{
  "n_layer": 11,
  "d_model": 192,
  "n_head": 3,
  "n_kv_head": 1,
  "head_dim": 64,
  "d_mlp": 256,
  "vocab_size": 4153,
  "activation": "swiglu",
  "norm": "rmsnorm",
  "norm_place": "pre",
  "norm_eps": 1e-05,
  "positions": "rope",
  "rope_base": 10000.0,
  "rope_fraction": 1.0,
  "qk_norm": true,
  "attn_scale": 0.178,
  "bias": "none",
  "tie_embeddings": true,
  "parallel_block": false,
  "init": "normal",
  "init_std_qkv": 0.033,
  "init_std_o": 0.033,
  "init_std_up": 0.033,
  "init_std_down": 0.0,
  "optimizer": "muon_variant",
  "lr": 0.00297,
  "lr_mult_down": 1.5,
  "beta1": 0.95,
  "lr_head": 0.00641,
  "warmup_steps": 0,
  "schedule": "wsd",
  "decay_fraction": 0.689,
  "decay_shape": "linear",
  "final_lr_fraction": 0.1,
  "batch_tokens": 65536,
  "seq_len": 256,
  "doc_mask": true,
  "train_tokens": 255600000,
  "steps": 3901,
  "dataset": "wikipedia_en"
}
Each number is 500 + 50 x the weight over its row's rms, rounded and kept within 0 to 999. Layers, rows and columns count from 0. Numbers have three digits each. The size before them is the row's rms in percent of the matrix's.

# layer 7 MLP up, 256x192, rms 0.0918, rows 0-56, columns 48-95
118:496542526555439516504487489547475523448450620423558512526454389500434527431458470498505537554490550507567439440435502456513530479403411510474459
097:436485481441509522441542495513495522466418458512562531436478459623470565490488538512529560420485503499558543541580577517559464413433553481505528
097:433448466548570559528520514449432542510443481513490545461521526491441497476518505469473314490395503501552557540459432513426414448467505502529502
104:499458552497479538482543502516472493485526492435490456463539471482594477591486473436465609446492504574460556458618457439589468448532528544549510
100:534493512503518488513570558485487494527670525544502440536471498524491452550496484493484536466547500516505446448505496478587450419495498500416473
103:487510502589551524565432581582506530595443451568516433560455490469534440401557462424536469552477386458485521475561562499556489547559565412476526
101:526512470431458551486443514546482539421546477553556458563416474578490441528485503554534517469520600494539509495485427451519518581582411451505497
097:626541528458589529471511440550480471536478571496523602499481401600498552581492581504457587508534509476501551472497420470525518502364498509574492
101:495474413500589473555453467521448473611509514465465461542410509512493501512591545488605447577511551493475517482471505537367573503546496457454540
102:512448438477480464434593422472510542486493436547588443486395390456484551517580526429467483521518415413572487511506533497494534515444548432571472
109:516457489492450493469513489522617498464453532488533517520558561538417467544426488328499497529540567474570553450526487503526540510497622506427474
101:530422521478525509557532528566547585518560579504457525439548483514479492508511480506521426445543540579567538478461576501535427567485457523523453
097:433408490440486473566599470525558598552445452502488562451418507470467584543419518576468583571428405458513472564434551490463476547441468563522440
096:463550472524562401508485470586500493508387491523551519536467441471527425520590473485530443556392595550457457494470521462615522465494465366502553
105:528614506466484536499479449565517536498425479467448510522556449442515431525505448439369471543518570476448487497497494535573468486416560522383467
101:626494454525518512536476484578526462431485522470421422447479533515493528490443459540502576474538525437455559481603495523566501399465521568545471
100:591539486458435525569510497507521443450491487415494498447509475606629523585532472403482503545479502422516405457426402456485534498418534466499371
102:657434541482539492490508513495508534462534437553484471515487505468502450453513596442549426541470535516484563379489524473417478559551577501501597
097:484515505545486575544472429460568505611522466489399495464622510403527544512494425494508522460545489565461420463518598492514454441417461566596442
096:439491568445579549498602445564472527468504591386531510510464453551529490439507424398490431492445540454503481582585406512549462551629497546519527
100:545590425475460558396505475442473511523457481493463402517529453480451404527537541427497557461563538499510493451380524439519549552457436537493432
099:501563592600529530495442477473490422402404490574440519461458627498581504458523464509490528539529520475548579483513425529561522502428474457467470
099:489517521488496561393499576486453489471429460479544448541451539473440505529463492549484475441565497523437534496488546531489520467488451481578696
095:513466509573501464467442498522547534441522428420541455506430551360527501433469494514462507573527549455490505523526487519479504526511619440480575
106:461422464519403519509561493565482445497486501480513502466428460458534424566590418532476475586428521492504492606507491635476425548528525424497444
097:584462533516510430443490578477440492408444431526540542536437363511430507580512525563548545441415498510496549487426459417451520457453458600527434
100:470562515498491430593472432555500483495444438529511484482440413546485444512541504433527527556484484417429488505640555476482517448540446478499555
102:621476590451463565495466473390445566480492444522500445505537425557506497493410478552543501509538388442557520417509510444449536513515483449575494
096:549512604540406487526535556525525522536513472592495508547521488527405545458493487456504456533619472440458647450537526513511496470575517543543482
096:463531552396524489459454428394528490571546438424511630487462487507508544498452456527543449409481567532554448484534517495543538463464532501550527
099:501400537631473484424489414460438578502551476392471476487465429399424398486497470547549476450450500549467525508452496467479407520456435469492500
105:497483493457586563456432511597513555565537458473366500550477540506457457409592624553485509505524458583540489486441485550400445530478432553499555
098:580470630419513537547525470531537532504445543522555507485520513495573409563590384592477514512472479496514459484401461438547626504529479557497455
102:590451538486528517545465559602557512521488481519468465458527557466465557422526501529584533470519559495511535512602554524520467506477481602576467
103:523549515514529462575521651565519421463456507498409551415535510460528363465547467542500483417450459360493486457524552490615519481507513443440509
101:460568455376608505439390518525455542507523455530499613330499546544511435502507423529477512459454556520497496462550496580493525535522430432541579
097:436548472462543506445526577547510466524528568527411502475502428448525422446393466507494616512512511504492456539515476516486429486521525512512439
098:541502595507468475472466531468480561452402502600515495448445417468478541529511541572516495503485532469520427586557472554483562462495450547493503
098:519607466549538500489505487548568517416541500520491439449576509466492496516531454467517425460581530491458507560483549425528539535513518453476534
104:592380501534436586472471445615481517457604392504410457428493423442461496530500415526474479491546524440518512441503486504525423538453535452498549
097:534565517471557494609515556509452532479455522470469480520486551468501484499587510460438414466432531531513458523456518516427552496509565465599419
103:526422509504398505520386590475473471559509496397558538532525477470501428437551493486474516563515484614570532549437493443485520479549486568481437
105:538523485579457528559463516538541552467542522452459421429484459529446444532493422474540417496526511393449491468513534430608520517573432578506425
099:466608471530481584395420513513476460416498503570458500415521430460539443487456431456500473557537412474534509467515553523530520519488522501565388
109:477515633528552518474536554534463443416512534530493494568489560585453497469481488576479584541539482430457452541526423483572545545515520579515486
100:490564542564518522537449507485479542487447480519486533501450467502548382496525513564460500582464465577591474625561435547452464521573505438453442
104:513539436545515467506530504524478464462427476578579596452518467499430414479576580503499505501442587569548453506508466501533468510540590499509580
102:492465562557528512507586398455466570521516478477492487478536464530597452507474493455418555627529450457559415489453507511460555493547560521518472
095:634443550598462504481539519452499502478478562492464474445535546574563479492537468528393530502587498535493528420571478502495536541468449517558553
105:450498435496527482464458500451435505544500536467504433503491535551570548558467445515605441591474529484486562586397472533437475435502478431531524
101:415577431526451532448551448502431538472493458598471424533520506515562441499468498407472566535457526448447456593454506507556487528558488496493476
099:484559446481482480496403507481505516494435459552538530521381562417663359484449575553500460519532523499462394493501533461430553470501540501467453
100:533560521520551447479536494589540486427458429539515448538563475502571504527503512532520467550496575629538545467518545568648430423488488495487530
109:436556532438473622457588575549493512534493406505485455465440444444411531459520502537447507466526540448436575445544533493426514454461553491509510
097:433546471515502475454468491519551529514520470542568524536496451454437613461517562515439426358539451463506512515534461512651465516447404461491555
104:434529483513570548534520504496417551514428452533610510463511495502529516542475526498481447585503465516568505475500475581403491510414547549570491
102:550498447557460501545543528462452570530567513586444465423527586601509585469480496398466403457534555639508428475459532431503527554478496538465505